From a checkpoint of a small transformer trained on Wikipedia.
Size: 10 layers, width 768, 12 heads of 64, MLP 1536 ReGLU, 83.6M parameters.
Architecture: LayerNorm before each block, learned positions, tied embeddings, capped logits.
Each number is 500 + 40 x the weight over its row's rms, rounded and kept within 0 to 999. Layers, rows and columns count from 0. Numbers have three digits each. The size before them is the row's rms in percent of the matrix's.

# down: layer 6 MLP down (transposed), 1536x768, rms 0.0472, rows 257-323, columns 128-191
# gate: layer 6 MLP gate, 1536x768, rms 0.0663, rows 258-324, columns 128-191
# up: layer 6 MLP up, 1536x768, rms 0.0687, rows 258-323, columns 128-191
down257 099:488512526462497504413416523536505562444498512436467491493506526490515546506480500526561460484531519489472480516472543448443491554560529485568438522434462577412461503518506493539457509469454525
gate258 092:462526547525511503487525484462428525509544516486477538486460483467506554478508482469528515577528440542479465402468538400480448561578496516534488445547494539473473515485463513504440507503470537
up258 092:477531469556477515515487454536510509564547462490517506463565449443548517440509527526479553621512488438593536448507484509499560493550479407459531468548505468467490532487474469486598456512541500
down258 095:487505542492519489476476477496475544529466501466479479464461467511543482479557501455549466452508563498507509466563407520499525523529520465551526431555546446499547541587524559525639519525471548
gate259 099:494457555510508543482482436560538445483470480516456521504532445469443515487457456523480535402500487507505605462515552541473508517515490481547480522512462504517537501438466525433516399490547541
up259 099:516510434497468560517504520476557416523470506484527429509412472533488441457586514506477493491482475441376518465499523415461502538488448493554447499533489451542480445487526490488496435534467481
down259 100:500555512425527466442508526506462582477478522448543566527537561568512576467537511529525516526466531485415479448540443512535469521462468488465535425346461555486496482545463493499481518458564472
gate260 096:507492519535472482435565506473516497440471391505425554506455536420457541442446446456472488436462477536523520518463456442515448534502520442507489525515456509530458547482490537474546501512508481
up260 098:500527490535459416417489515519554519538384498469494554439542535532457501494486482486439458480507527536522514561539480428482587481471567474485458463470477469515427587518457520540467533475497490
down260 097:511518509492515466470460509477554488481507455503529499440494511592577529599504442498460517497507527444514562483534512501479537415492505493564493459524494526453510496523507520500482455497548456
gate261 100:557411512558511476504492530551497498514451443451501450530468494472479505505539492437577535452540460521458499415503540550449537607372523592532498533489498503500445528548535556474458415565537511
up261 099:416464495535432546493535493489483441524540532532476496515489489440464580529497476552405498491498505541492459536494504527453556481452477520513461480528465519488487560553532522489528467525536493
down261 099:506434504505485499485468506534557509515495486518450520456450569546544492515534482487542557519511438476531474547466527533493611494452515468411551517546481580474498570406478489493492506442534525
gate262 095:573496510448540426580471578469470453455506536523466495491513467376497501544521531523500541507511560525479536440522497459501499496496481522529514526507428528517433503479503496546494473521518437
up262 095:458548501556487441476494495515507511547533484584503467444478492498515467490478489530521515517546525534424525520527441527525469496462479535527532491525482572593462580499510503486457551493505537
down262 096:526483514507442529485537547578506526504500561440416543502423520513421496499449533559538559510461541498528503507483426527525527498514515481449482475392465394504439485452458432437501479463544574
gate263 101:464556546461493444557499525514479501506556549518488488477485518525481502504523535498513450537440483465532467532549451534499492502504436517479473504466503512431492522522501614527469499540504501
up263 103:499453458535488486502473479537437491535550500472419439516457518495469512435443430488550464587523441504541496484520499527509520453479517438504435413484511515495584454478535495522455470518527552
down263 107:505516495521474468528611496499436517501492537523443456478549550532477450558528513564474496387468473477443490511492520517525542508534426553585503420491496511531560458517498403506518557502514569
gate264 100:534495509431495535438517431484527484464491482515547534495511482590483479485484487533475551507526432409415501489467456470585516533560457514503414462444495456504471543457479474528518560525453508
up264 104:623547506497480557415442464513592563520513450444455447525505508478480496535473582546502467546515443479474472547471455497464475497479510450551526424431559426491498481526507453556505618488439506
down264 101:524521437507510442529446537514524542508498518475557490520537512481537509481485525535448518423504557546525544458404469511562528469541473512522522527558459449533506495454468551508456477502502478
gate265 095:459453529558517473515491510516521452473504471548557572505533503526517505479494472472506465494532551534538480466511397503550505467505509531434493516481466502496507501414588452525531493491503438
up265 096:562414462507533477513527471526546510420551420501449502611544514514553463518491570465540438532460570564465408565469473500545459464434577516514560525448470513484477470409468532478536503459606550
down265 095:507572565498515560546487503564434532538554567450421512519495459526496511487446469558464483486546474451462490474468528496542552551438566430487486561478601514507523503486480524519464433545566528
gate266 103:564525521511470566452440562436474529569514468492538477467521510534425562523459461488499520514498420544541502495486495572508541512472501532446516501467484591575527495500447499513509435519494525
up266 101:517533466390492483502577474581524526460516472474497509478555512581498497459476525518523554526519434462528494517511436493501546430538536493485456548569510418517468568531511462512414529499484549
down266 101:496540540523520473551457500481505481504525429512484440478522561494467556507478457507462568380472554539490536486405485479523459596524417485549503531488495428428465441487446496576497547528463528
gate267 099:533406499515524446563489497551472532522493570498493532451483531503484470489513491535560526490489504495579538448523557472512550477527564488526537528512526474480441481541482486428557520470485390
up267 101:441528570525483545521590484443499505482492582485524535536486428474502549459464527484556492604496541466483490494473421466520461519552433436499505506545452517496485502490484478486463533507487464
down267 098:522469441458542525471544516476548532563505475511503467529530482540454473456492570547455449507493520546563534510530475529492459480503466539518508604459509550493446484474524529468552489458477487
gate268 102:437449461502585574470516482508577531513502523567492463535443535483423490424452543442479480477521582514493475472483565507458482500512501455496458461554508544505483555483533537517542489450499495
up268 098:465512530452548494573520512488475531445499468470473436540505522554651539531475442501581484483430445556515534494464520512429543484543459495526487565486530443480511479549377477489482515482618535
down268 100:563505612432510525547491542413503508495503521448454534537511457528533451490439490514496465557458459545542507466472484524497492478597487478486460504484487500445489441492469549459517472508522516
gate269 104:536486475506581492541508443466460531524491439501469427518547544570539477545489497561555437467458476477524520482500513526535475484515574472449505478412515472493488412509608512467502519464481544
up269 104:479466490539483599502480554544469524429553567462563468452453533532404488523516515440446464451439543478456469523482486543463517495544490489481518474460514494490514528529478442489539552502536501
down269 103:521484514518553462482536513553516492455456484418566525547539498469470462452504545521483463463624437477442469479581497485476552454530508527480459497535455512525492504425505486497520557460573581
gate270 099:450504532524492507482480467489498480467446467421529601526530501504567516521525542524562489448480506479453443496482473404516471539520513496492531503508533436496505474504535474504599501449442423
up270 099:538510470537524544448507578474547534493510502548411492502566486505526528447519546444542513493512408552512490533465481554479528494515552507478446474525461556461479487508509511503535513491537521
down270 100:526456603552428446469538486497587527608436561411532465495503476498487532428505483488488428578555499523453522558505476438460460475472438489413481455544419526539473578529427561494451459506511535
gate271 099:513443485545487509537539567519492432621472477455512503488471519484518528488517540451474502535601485599443482477480499572516487592506517477521512475499448542390530511482490467432489474490484511
up271 102:505460574412510510499491529458451453516492493548510443484480502490513488450497519494488524536508465505461546421498508434519494505517489514455549451557485456516476431475446454498630539444440499
down271 099:496488512537437492525524469564513462527433485497546491451490436459524471556534561500496516500469488481425497491604548431497464458483501504503480528546533478508522516501432495602482496523503475
gate272 093:432431491424535468545483537468493415526558547438473500536414523476461517397483548510519437433510611518448491564489433526479464465522479479515482504481441504561549508483469495485516407552508539
up272 091:482490481480505435541489549530496442494612475482553568553454484441485474511481544470440536485532517557472446504533491570550510524496487469468478585488433552377500522457530565506588483470549529
down272 088:492478482517500540552485495502497482502455483501484471542477531442474575495452552533534466471525518568520579495478506531484502494503435516482513480516483519492475487517479463531529552472535493
gate273 098:555535495489509502527483479523529498540442492489434482548533559501555433520482488482389489535503478534427465527545566463577456487485484494391539492509492457446559518498534476511499444493472500
up273 097:492475475465540490376527462503479485490512438492542427524502464504516469556467542481485516503476452480416481517427494488486550536529538543480494478490532578456467550434522505486449484526552538
down273 098:540460430437551469551456481457517457517488466478576527526513513514528430507582562518440592586469566476555548522486506512504539521478517443551497547455489493483444504484512511539547532470548462
gate274 095:519495482510587524529502558499457463547493541438473543541488449460411533532464451536446456468533523528540453507479491533519521478581541519492512532501503459514467523472411498484541502477503542
up274 094:438408523508514496499553502451438424510511510557479482551490460518553502553479510532511495499541511495512497529454482561440587472564512483560468476435509480501482479429468466533517480474521460
down274 094:481540485505516476541474506485507465512449430455584555475480471562452454525482556530544458483511501481456502522458505504490481496521431531547515549521548470466457549506519487465536470503544442
gate275 099:478512547473501566538500514495449374488492509487503524514520569520449504498517486449534534530538519487535494500490533544500457566518494525520495500482498519513565558509490477487480497504576504
up275 100:482454526423488498523493440481562499560530564468434548431501445459460464479486473453500470542508505522555510479518484493499541542456499521530470433511471490582526493538474486483498527527469507
down275 100:467476497416468502498538445452505490507430464493463461507512521501498494434495471491504453499525552524407505480496511496463590536464601477515494543488542466498462583447536498491418505455516538
gate276 105:504477524469492507502445538442466478561466526494527490543532528486500475580581510524536520451597517497486448597528524480506605479521508568487495489478541439524492554477554491485480518491525560
up276 102:507415513493523454550592516530568447445506542464457454505499503502450519519507398509499552452487488486513451469506454486538458515565521404542481504493559522497585543527574442446543548479505463
down276 100:446546489540527501480477466450488554523472454500427539535510524420569509494551424542444529435499510529520444477551452466461500523462497476523486447446478497484545533483475498577549498530509484
gate277 103:514494499524521539521433485525524430454479495488484526509462433523525546502559444557473530495620457419558473479499440538412463529535486540539553465579510441416503545465458496554448506470473581
up277 101:536580487484508493575408525481457502459451563512509578578496503564539439555497541581504503488597482491495459461499468504507393467511465492512436477574509462454479480490494482486532509492499492
down277 103:457484493511511418510484502549476450526432447442531543493566499538509500512412371455529510422493518563538485495478491530445488417551513481540488544465466484448554521479426540469533537461430504
gate278 102:523450562609501470478501468534519506455457502483535467495570516544523475490470519481465534517428609526592504511465507507501504557505492562457555547500541530489481451492605481495483477531476444
up278 103:493446529514504518436488509503451575549534522475522501499522516478447479436494525516531484524485550498464492518535469537527544490455463598484496453479547473496502518468523460473538485546476558
down278 101:535498511521558512418433480532485434433553503417417527477517482497489500559445471513547451394508552502486497465450498483460486435569516464552486451483495551559454547537517546468532511534525462
gate279 103:482500513432486490500476476491462498468432516556457468511509568474573562456453463529416425490551434508467543491473428513503544542448555497500437477453484489544445481437586544513536529487493536
up279 099:529538493595475461490498502485513503502517420458557457456494521520428412500466501495462591573497482498594524541523484516527502537563481550500452557476474549501470606494459504523442444523426515
down279 100:442507491502450578423468554501492487517489504480477477485466486404502415451562545474544467527531412461488523490564474478549481518489594494533507531515639520480468492406438518467484520497552457
gate280 098:442486501531502472498469429510582483542478463563505470500552523472500493518484504430520452514543512528507559449498449527482519505509605496519460452495509493487470482442457498556480539496492539
up280 100:432471495545433555495519475445527450523530480522516560520519484437537544541470453543498499602513525476469506494426549536496559528506489494449561539484491512472467446483495582563494531486487490
down280 103:549511501501509552474497508441579480514482478524492566549533485458524567423464553486494509451429525493502569464475466470447564472554521506566481543497547513526521468530554468564480549531443495
gate281 106:602530562547512537486527466502504500572528470465521547504537537512482491573421481498596504558434571516471577519467475573506528477474585549556609499447565498463452531443541487434522450546495432
up281 107:471466489527408468473452477534472458499506516447509502501489480503477524484497451509527497532528477510504486465582447545494438508455560472510497432486518524544503551512491465440511545489501479
down281 104:476477465438494539481453488576525549497473438482468428555520480493523499463475519503482549466535450440470439499491539486478527523525507489432542460420490486449498526520590433511533477473473538
gate282 102:554459558436552466430535467584518479521446527478549502532520476454512472538497545476488485518511470449468547529534571510508516490515474509434548531578551499481475517503530470546536484453488532
up282 102:437580448562428519569483435525492491468574459538568449512500521554527540458500485483516499508498517496560533499509571477452553490460478493494484476545472500493528516451573483488492551564468492
down282 099:477448556543419486511504504485512507500572519492473523452527545515562487511536528479556524518448540567535436515521450398438497470556476522525549504552498545498571453556478447522505448491526541
gate283 098:545521592552575532505478514458518557525509488504453519459499521464515420537534445485493489507469573555490499473589537469497525513437524472492534463520519503564567516472528443471489471493447503
up283 104:513586538475444528526445523573511457501552468562516497521485493515475468531478579498480513496439465513502590517538505507479483453513555474513471460480521540505460510560486463546482504472440570
down283 098:475468532497493473543440416479534495506530523532473485484518516540536500548470440479545508450580539463500438462530512439581446521571497496441549557492449478580521441481548430492555491511477502
gate284 095:564550581522548547550566457561512479484554496488476514575555475467477560514365543503478468516441540473552479486518512465484543477504498501535500556385493439481568409529491507435493470474467482
up284 095:547524474497515542537522477523444523530517408540523514482567501513506531440463526502487598476502558480529596462540466551521477494525528578485554509524534462492499534444405535522538591475473557
down284 096:526546508524463538503500529517489548498512566514484433446479516577440530485443463514517478500522528512512503535489529501499474528545428549613546480445492513470514495493492590451489473472577483
gate285 091:559447570476533491505485522443429494565513503529475495462538509442560551527543557565489531427540527505561466489521519500446551571489507562530501423536447432554480511490574544554521422511462429
up285 096:557491512523505562568506513551531461513509519532476533502461471459551529551450431459463523489406518515470528545558495493540491506452541532515439540573508493474495488498462532511453515478457488
down285 097:535575477463427491584561473602533501444449532486557550494502473509469476502503506483526511544462471458487549486575513505482482493514533500517499432515495512469429485445519470554528548499538552
gate286 097:497488447521507525497545527485474433479548568517540510464482467476489469578524450492543504431484487523509453480529514447485541500505467561493454553546497595531479519491483464553499495553447536
up286 096:555520428583597550477472536558561483499460524477495455464528481490475426590545568503502599481490529467522516494508474501535569546517495476478490538525490602533524504438482477534519542476502500
down286 095:508488504449449525563452554463532519498471558517535535446453516506501474566474422503492502402502561459463487519506477496465472474511483488470500484423503545491442469441474482485539510467480398
gate287 100:496551457448434491508576459498499535581480510528532517495498399509546490521547502501538478479493446419530491582502546455443568561503485580378457509552473475400552453512468548539400515526549554
up287 097:522505502549449469506499470504464575442456399471429510541415397549579506554482521529427562484587518475499539517501496548504492432498498472486506588487458503524528589496538432531494533507504488
down287 100:511436542564524536456473527538473464511562574487500474481541550495471499472455490528505486477495480520434440469534557519410481461541555538473535480470448417554501504526547576487563512464549531
gate288 096:457398546502543538573505468457490517405489529582470500548503485565531503504448533496533481541480519458434461454522433524457495544517398480597519483499467454513467404611483484489496561580467589
up288 097:494496438453562498464504516445506513442540543496463496497512473415538493495512531550474538479578554463479418526486499533415549479470412570508575494436534529469525515591470522463549518474462567
down288 097:589453512462463456440484493508529544470511490559527441528497447511522526548445467507554538399496478513585447461582520469536553492509481484460521507441489529550492477501467473470519518517538499
gate289 095:509427459504411505511491484440454442498573482526509455436492554471456542488530471533514477481485469527532443518434521495450493465577540423471438423466515407525577442505532527526449497536532514
up289 095:455528465484535462537451506417543488538503498456523470491550502502479485533458516472437523493453432444475489478506494469532506477508493511435433427545487466459517490438478558557504516578481477
down289 099:515503494523522538533444507520453454480599513578530480530533507474507467500518517525490558424482523513444560461535529521530438526530545519473479465520555461480495482503426483534463523532524536
gate290 094:488544430544527441569541480476470470474475479490530521511527502473445488538573522541586470532515575504488490478442504527460536536516558528521448506528499510522503423519452501546484491526445519
up290 097:470474507474536438525489478479490406438505474478428469531554539513449512558451481522440532523504448512489484474429515446503556526440537514556515558463465556470561559498510482609440456474466505
down290 093:530484480485474487434491569529434498534494457552535470534518519466514533501451518475580466451462556481512409452522503532479494508508509433541525486521532500523505521513493567589480460426486484
gate291 102:561540566476503568587539505479496483515543553487559509534467442541475498472458521496422531389503492498468494528541553499488589517507480510594554570525512522562459472466458393549547455456485504
up291 103:492507470483492492480473555456502507571548493543472569549499528511524491502459430489590519469470489548500459505503471502461436487526477535502491459486480491475405518482491498532506440452511537
down291 102:462506447493480482501417508479484516561504491480530539488449563467487421514512468536578434590527504496538436534546458566538467550537474476558448529487523428485448478481422583574484461535474519
gate292 090:471456558515486481476438489492536557478543462497457535492514525492504458452448492443487496502533532453517496423522468443483539562466496534562430552577543486613457513569458538579480508500523499
up292 093:484445620503475518509517448459417515531536500448540478526506481494529482463528550538510519511513486587488458529425521438463526439494483453469478484557458526491440496456542479479476467545450488
down292 090:541465474485491470499475455499475524504526535505504536451451481539530523449471468565490451522494518522515558487535485472495527543541505538443470481443510481579497516571503469546445547473447478
gate293 094:514499487488498545466422582531540453478459487501446471492497521530499491523512530500470528522443491487430432498546470451514482478497477449513599489469486462440574528483469470401547447467577499
up293 096:508534561417446446488473530520477470567484504459463544512427479478478534472479459449529523522522523507508485545464515488482508431417530480508506553453494560499510465554546482486543431501423496
down293 095:505419527525456495459559474526565448493458485531544527488535524451469515501556547488470479454493437545493480489443548487486538533519518545494510457491499516478524455477484501549512504586496450
gate294 102:597489462510500486463514499533515510554542484498512501557466513490499525522476500464542485475450532499553512454500552539496487544514545532536436526554543502495572569555467542515593562520489559
up294 100:527444499562499436512528511546564558511464413448503494527469515475493505518508519518400467514454540534480544575515473460480518565508439490454515508508581554489524548447522466582459488496520485
down294 105:547468490534557556456577514526570533555538489492535515498472483590477478475493550510549508541515502496541512467472536554511516546534474463484481473479537483563521468442408495492472472512501467
gate295 094:521514454483556480453435515537509503517474550507491469568535429465576522563469476515520479538567538498467476495633525456471534490408513529508489450483526482549503500541447545544535518559466452
up295 095:475546449475478474453439485563547408508490574490494483438504530481552501479427523517488552508444517503426546408501498457540511518511453507524478491545420570496465471563549532523529531453560470
down295 098:553543495504525533560532453472580439496503506480567521502509450465477524491488481452498524478481468576585557438484511439501539585499480514491561539435520548493521524498541487582514497546586486
gate296 101:453446535512511518584478513484479486490442469504516442567515517495534468476497393502438502504463433479518470464461519485477460469519573461514568464582534481476529463565505496493477435587527450
up296 104:520447495495465508459435428533518418482561571524520549470454563467598403424487472506522467519483586490495481482471521459500502489473547577532549550494575505530575491486498562499484616456522527
down296 103:492498408495524465489397529481501529471502454513516484582508435520516487463521474477601514556438434483544474492567547516548500522526498544482520471493492464548424434556478493442457427557512506
gate297 096:449491537478462508483497539504382456487489553458483480494507512496490497526477475540494525439488467481510508566503518509576546489458527519570452558494529474521535485566484509538422487514589480
up297 095:512508462525477492537482422386472514503427550515547488500486437493462493516543484507502559516505519564478496422484530551499487536507571581455428457553439541445503503482502527494499481533561538
down297 098:435487491482463557511476532577541542545498501491579545479499549548514539530494535537510483480569513519455495502517512458502493518472480571497437490448501399501514451532464496467470464510535491
gate298 100:472470525481490504521548523468530553559507552508480539498506451541449511476559526524447529483431421444596474476471504532471531455513484475572497546426534531520505511520513505538559444481511518
up298 100:464557516513522489479521466517512468510504485490588446522506517490510529499463502478465570516509561510467488505493505523406485495474473576519516485450433559539516537561500561508498587434534468
down298 102:556537502443464482512520520481492543502518492494529528555531461500508556543478462506567519511587494480518540518456519507483563522504480457483483527474462556502521550476486448444541506461508536
gate299 094:536515501388537463466529537522515519513516562527525507502471564493551476475536505495543511538542462485565509500545509511541520468538519524539513519489523566489404535474560517533563529539482470
up299 096:499424576477484509460488487526500514453510506517500578477422477463528493505445501466543543481479576464509511510515529466532492496450466554491547595550475547504509519490510484505472518557463565
down299 099:455503456480510476443564522517533471514561517564575470558507528540493551588486443499626442460460503487473523449550546434503501557418549538532523504567566455509421540479525499482573512547492507
gate300 101:553528482467443527499501506519462431564428455512447498503503541539504603494460500497464497519535454527468512562530481565525446528520550457482513508489621510524493454520476455537459526460475560
up300 105:435423486443449498483477489542513542483528527445489528521445528446504477518539502518532468436409589501506458457490534497529550537498484477576514416549471539483520450444502486500427478527532483
down300 106:473396496474517510536453519471455515495483516521520432480538459532519502524515545554435474560456452520463477511465555484528557473489508554502512570508589561437470522385428439532550476517508585
gate301 099:534531532493468467530415445546553484526462469469529477555522486473524477551560502531506517508509506422549445454454634481491438498494422464458498543443507481445454502537531562477490513482498520
up301 101:486404552534499595441464437507570528491521465436534474453542513521441531542521526472448471469530506465431517510430499513491520455477492537439484549522412532493458458442505559497508458529500504
down301 103:488495466566496506546488515532491491467482473503452473578455434530520513487396505479513481523492452485523451449422594486509489531484518504496490592507487545522543478521532516476519494492523487
gate302 101:508541459495589500444492505479531529501509460532536418484462484470576480541533511494479485563505509499529523507446516496519517539583469505516444444447490558512530491550473518506575471490511504
up302 100:516543459492516532467534492479584465508571543498542380454424526430500519586511486538495467525519451533512472425435427554575496563555565549474541500501499479484438443517501570496508494475510456
down302 102:492519517507513480519477524544498551442550554424611493529520472443491482531522469393575559429486425510548563406447511529455476531517517537490543479461518453548584478467586529549529498494601542
gate303 102:460455546542499515552576509518469478464478507503530449533534438443495495436530524563433466529512379484510494510518513473504450564463478454505440484513575443471502471481524474588500585459487500
up303 098:545525491506433451466437461472562430512465470557487527448488525469510498472444513501424555483512516495464492502533547545460542525533557567508516548503560506468495559424484574576493549424482503
down303 096:491544499507424518598471488499450513464559492410461505531494536515468493448507521486478523425459487528544467462458493486542449484468445492488476525548578507406476482557421516464510493480572516
gate304 099:536526498521434451466471461526531402542544552502577513514544391551437499467547505422478475491550512454505482445466474561469551443496466480526478504530525562475497495501491581525482451380524546
up304 098:525527479474470542512523497515503445464519476499551509457515485471531540521538567462468542471480443497495471505542456501486513572602500543483508487470477526472515469463446494545439498519438500
down304 102:506471470462523515617438498497514453460584506485501536532476505537507524510468547534498536493470519464463485421473475439506440449527499505496451425527416487515523491518540486474544456469454485
gate305 096:471489533458533503490446514487544491562495501523528493487496451563491478536465514433467553530478474428529526462527432562488561542521492459468537552500387502490581510463515443497502473470535481
up305 099:544459494537507440523488523468495546570482456506500495432483528489441542432501462602518498530465432503415544540538543464544537437513498479475561510484444476476556493469491552503507466470537477
down305 097:587519492465540518547519397538446514547518491476533486464466540545528505423510515513470507512518477549535507612498489501553544514573545467483531497425512461519548532514534435495490543508531481
gate306 101:525437487488507548541471421475562537560465436462467493490467567515547485468472410471482488463449525516538597484522449505508510488541465500550423544438439478559548523530523522503505517542443536
up306 102:537515496500519514536525449499467486534523444480445504474537570526526511495476540497481449476585479506543551520519457465466456517565459519488527526479463449507503489450467527499508467647496473
down306 103:479476485566578498451476473617505533579436545525489563536442582527523500560522573440456476406501520521453529526560506467430529435606449439477497497477499432521440469495457508402469481503424516
gate307 098:498523489503500512528509547507521483529517488483543546615571549530477543523465499527472479534484517530511480555472494532476519507500517460485455461497566513455498550424483596509467450563596549
up307 098:477491527483453503520497557510457524437470486442515577516482399517556484515464543580463501499548527436449459482535546465491455450552550474470489534449461462477524489541499495451606550558461548
down307 099:477488513588444462512479488457537501517533548561562527556488456498509563564463436510482513477526501507524478537527529551503540520510474463464529498525451532511504461522559503460467546498581515
gate308 104:420528525498492560515523536506476501529488482547489491493509483486506459579506563500469496485523534482467461500526493464537524481490513493428481465514504534517440460562494547487403491568546520
up308 106:418520448491476528500477414511503458510464526528494499523433502444523451482456493522515562535447495522563460522548489457587427479534495499525495504503550472525401501520512544475484464468461424
down308 102:503509434479495516570541508465556476480464396553536512540535473508515580456462482528462492552470470472545474463518600572480443527521564517493507423532540471522526540424556510506451513559410423
gate309 098:572502547522536550505505506456497493509527477448521495477529548589456465575526577490428493547474523475487486516432525471509475546510472558454513522442521499506516558510447410532497430533499510
up309 102:442475488561521436542514531516508526517508527469536565507524549511473474426487479486537495503473465490436476477502515462449520467477509465481522443480508552453491638498510467474515490537461542
down309 098:540502572464508558509546647508490496481508441431527457419520428475526510493487485480533501439526489508553443514467538552496500499499510493543465474521538505513446508460449554510499545561468529
gate310 100:468477552543537532411493491578512491558477501520504474562510516452465466438506483492514505482528449533482468521520490508535441451515515526548421489575508522465535468454500556555520447456451516
up310 096:527426496538510473571477568511548499490479490458547519472441497472518515531530487469454533515408511439494480521497508484451505530503543483493451539482455529506485486560504441428534512491480505
down310 100:520536471512511520520466447503447532469493546499537487469538460502566451516465485480503496490514508470566531523467537493526554519513498500542473521450507482488505470427511522471460530506498545
gate311 104:520512434476529409552526459508411491518423475570467539493467492507570478579439495552504418423446553493451544464467494522450413510538487471481447505464494526452479492475502499514511555468487556
up311 104:419478490574523454462497491579470421516430479523480510540489516534590499478462502463556430491475483441518451534429502480484523557526508479515471414473492472447511537517484511531526498605573547
down311 106:536465513502565503514474523568477561521502477406510522559461448531496514491558484481516525490561472552452547458394558527496461539607385568542457481514503536442434428488558450504498467528518485
gate312 092:463499472499479527486595542509529481490496530491457465505509473567515531434426496517491437524508439535563498539523489406597486534561507501499519457468515544519562493499545491523568458517492493
up312 092:526484481480460456542497425497491457548498566499475609534486462485497525515517507513458423467460521416519557546556498494464430500502521461425463559498486427471464465468496527523517558494525508
down312 094:575483449483503503466453519506482479495508475552529580541522591535482535473506529527412536492525477496526473471473475571472497504517449494506508489520485491498438550561496527421492471483471592
gate313 100:552476503490553501522433497434498429513470552474561558422483476510490613515519454514505557570475426493514516442489514479458495516429490453500581558426539499479567495500574439416448519579555479
up313 104:532423518539484478560491509521512482504478476510513497475472541464468518452447549514508463489452479532444496537518516500475501463570558528526618522539481508527423525517467537496561553500501566
down313 101:544552448537506440452487531468502487461539499393480529545432496398497521573502465435563433413493451506521500551609549536474532520493454438512445482465490490496501462513496501496471528521563570
gate314 096:448484417495549460531487491482390538522513491510537515535460576462495552502498457512529514467562535521500576510498475563518495481612519520510511528422584485498545476433496573566485484581514476
up314 100:455497547450493574497439437507465432479447522475473455455513511445487519447477483491492542556474493564533543541577502524546516476591422470518600505509499506543457508562493451479450461546436469
down314 097:489477451525401455492439523445502484519504486564443552480470533547506429515509392499489455547509469497521472510500468479441477422486610484499496460506538512528484520577562431489489488510503494
gate315 100:522477499560509559570518507451500493515532512501474478487485513511463468517506496544552494480539531486495535473588488450533526581485485521516510509523491491469510481498521506519525350506510491
up315 102:488532517459538472503571488482492507510503532517486542522479505582469536513546496542475473471423527489554547438470496509526536499502497438497546400508464499561526491512472523500510514590491530
down315 100:531519505489432523441514522445534533453541479492512526486535517502581433493521461538519546449524569497483489511538525523560499459538551493472504538532510484516464529483535486466459509488482478
gate316 093:511541486522456475478484487493471488501458532564493454513470498518447489474522583492447525492469454550533533486502553531486456525540524544524566526490513506514446418550542413424464467492512536
up316 097:505468542529459461535484414519520444514459486510501483496531498515505591508454513500515447458497452433496497477499494427452476523555411479488421543482481470499513445511585552503487423474580498
down316 099:459532578452510413476522460532451550467537583518458500519497572493444436443556469538509439500500439457503521536462472525520577453505465558530543482478484489487499580570537476473484493456541495
gate317 101:574452525511534435450498406515501518478475462560491516428470524493473521520554498490512538499448518504473529551532503458468568517526512558521459475453522471441521466530520471495504451511493489
up317 104:558472520518532461456547411528555483432505457483507489508474483443560419472496597528504517546411548572461463483502513531474477486517441455524468515462417552554554529466538475517536552492569469
down317 102:496525530556469444526505549518578579590476531490523466510490485476513481442438534534432543526528454507469455499446562477495504486509443509536504498561513463490457536459470425464514513443538458
gate318 096:534503549499522519541493498493517509564571421455437508542496477546459413602463533510478506435511514485544460462492523473497438509548506532494524440517450477507472579518509464550479512494462495
up318 101:534494508560538441539553534556479386481560472503524488537509590478485388492489522490500573492478508459459481457498508433459444530438463519528540525464518469565517500481469519485504460476455520
down318 101:519515533512511527550577516561489551482518556461526469456447480526408422472520565560473587529485540430505507427599483501561568624487521468491464477499531512503523492579498455511548450533505502
gate319 102:542521515482537465426529488515487479503441561556516496511523515484482495496456491567470513522475475463480508494500556533547481563453573460540575556504473470487517511485469450576503519474454461
up319 102:435502533482474483492566495523501516422468469624464516504510504522543508526487501479542484455497557505367526468478531506513561489522501490440468522557496578520481512557542524559510474525523496
down319 099:497504466556511499472457484502545517479560488493508470469516506526569527486451464506511543498459573465413492465422591481586463612423486502575493516498500497437398477452495483470512487483478437
gate320 098:413528495505459545491468555490549533509435482538413486485504486466532493584467457461524510477492540496493559451365468457527573453512519504504474474514507527557481497526471511572434521533590555
up320 097:501490502412464482478533458475515520501496516524519582474546481517503486459497539464495534527487513489543614453545470499542569437496420535611582454485477467476411543480572522472540413472509470
down320 095:540499511489495430537506542508565505481463488502505447489483514474481543540586519470435546462559540502480441449508503456522441554493455507499477526570552514493494477535538576559443489453547509
gate321 100:478488492481469512554540523502455422492528532569504561499529513495459538527554609511547477538573541522525479416465498499529448510458533524518528520552482510521550503425476527484472527488476451
up321 100:506441443482484484496482495515477465460509534465502524526480526527453483488541558460496559524495567506504473482474520568499585506578565486510531483530496494518520480419580495569539515494472530
down321 096:483439508593444607541537459482498554505479543403551540504519474439488515578468483486494526454514490496560383500483518465507487514422506484565478535460481529469525530540564477538445481481549503
gate322 097:469502527498542532497474457476435502484516571538542464488490437550459512500505427515458552460519476470505465466542444507541440496551543449510454580487499511551442525502519521481446551443486503
up322 098:516481519497562453437560523460563541449499568478479446486496523542563521486429500418468497484487492484539431535534521505491535498486502502507513485467548421502507517544532464544515504512515464
down322 100:626517483444500482552553474472516473483520443523514504478477549581535528457449551512510478501498508500451461426493502417544552520505546476472513485571530511439461488509471453562495508528442490
gate323 098:567476501522534515533420475467474508485499505469495642563406549516474429538484514489479490458452479523473449490543468495535465568498582518386493489477594529492441528474468482485536431521551480
up323 098:454521544436471499523446572523453470522516533503459416499500526477527535455532512478434435480582463471493428551483493440497525533485465492498496539450459493509519509513473466494493455518577458
down323 097:449591494531487433548482548442491535559546538537440463473519471478474529527488493532497516472457475498539463475452476448563475544475539494553508477482439515554491506551518510495521530477504499
gate324 094:518479473458515500480429462519489409511470412492512517483495468437511490601477510544472546506536513593462510499532491459469569451489515491488491511534478585483449577532489470505528541535512446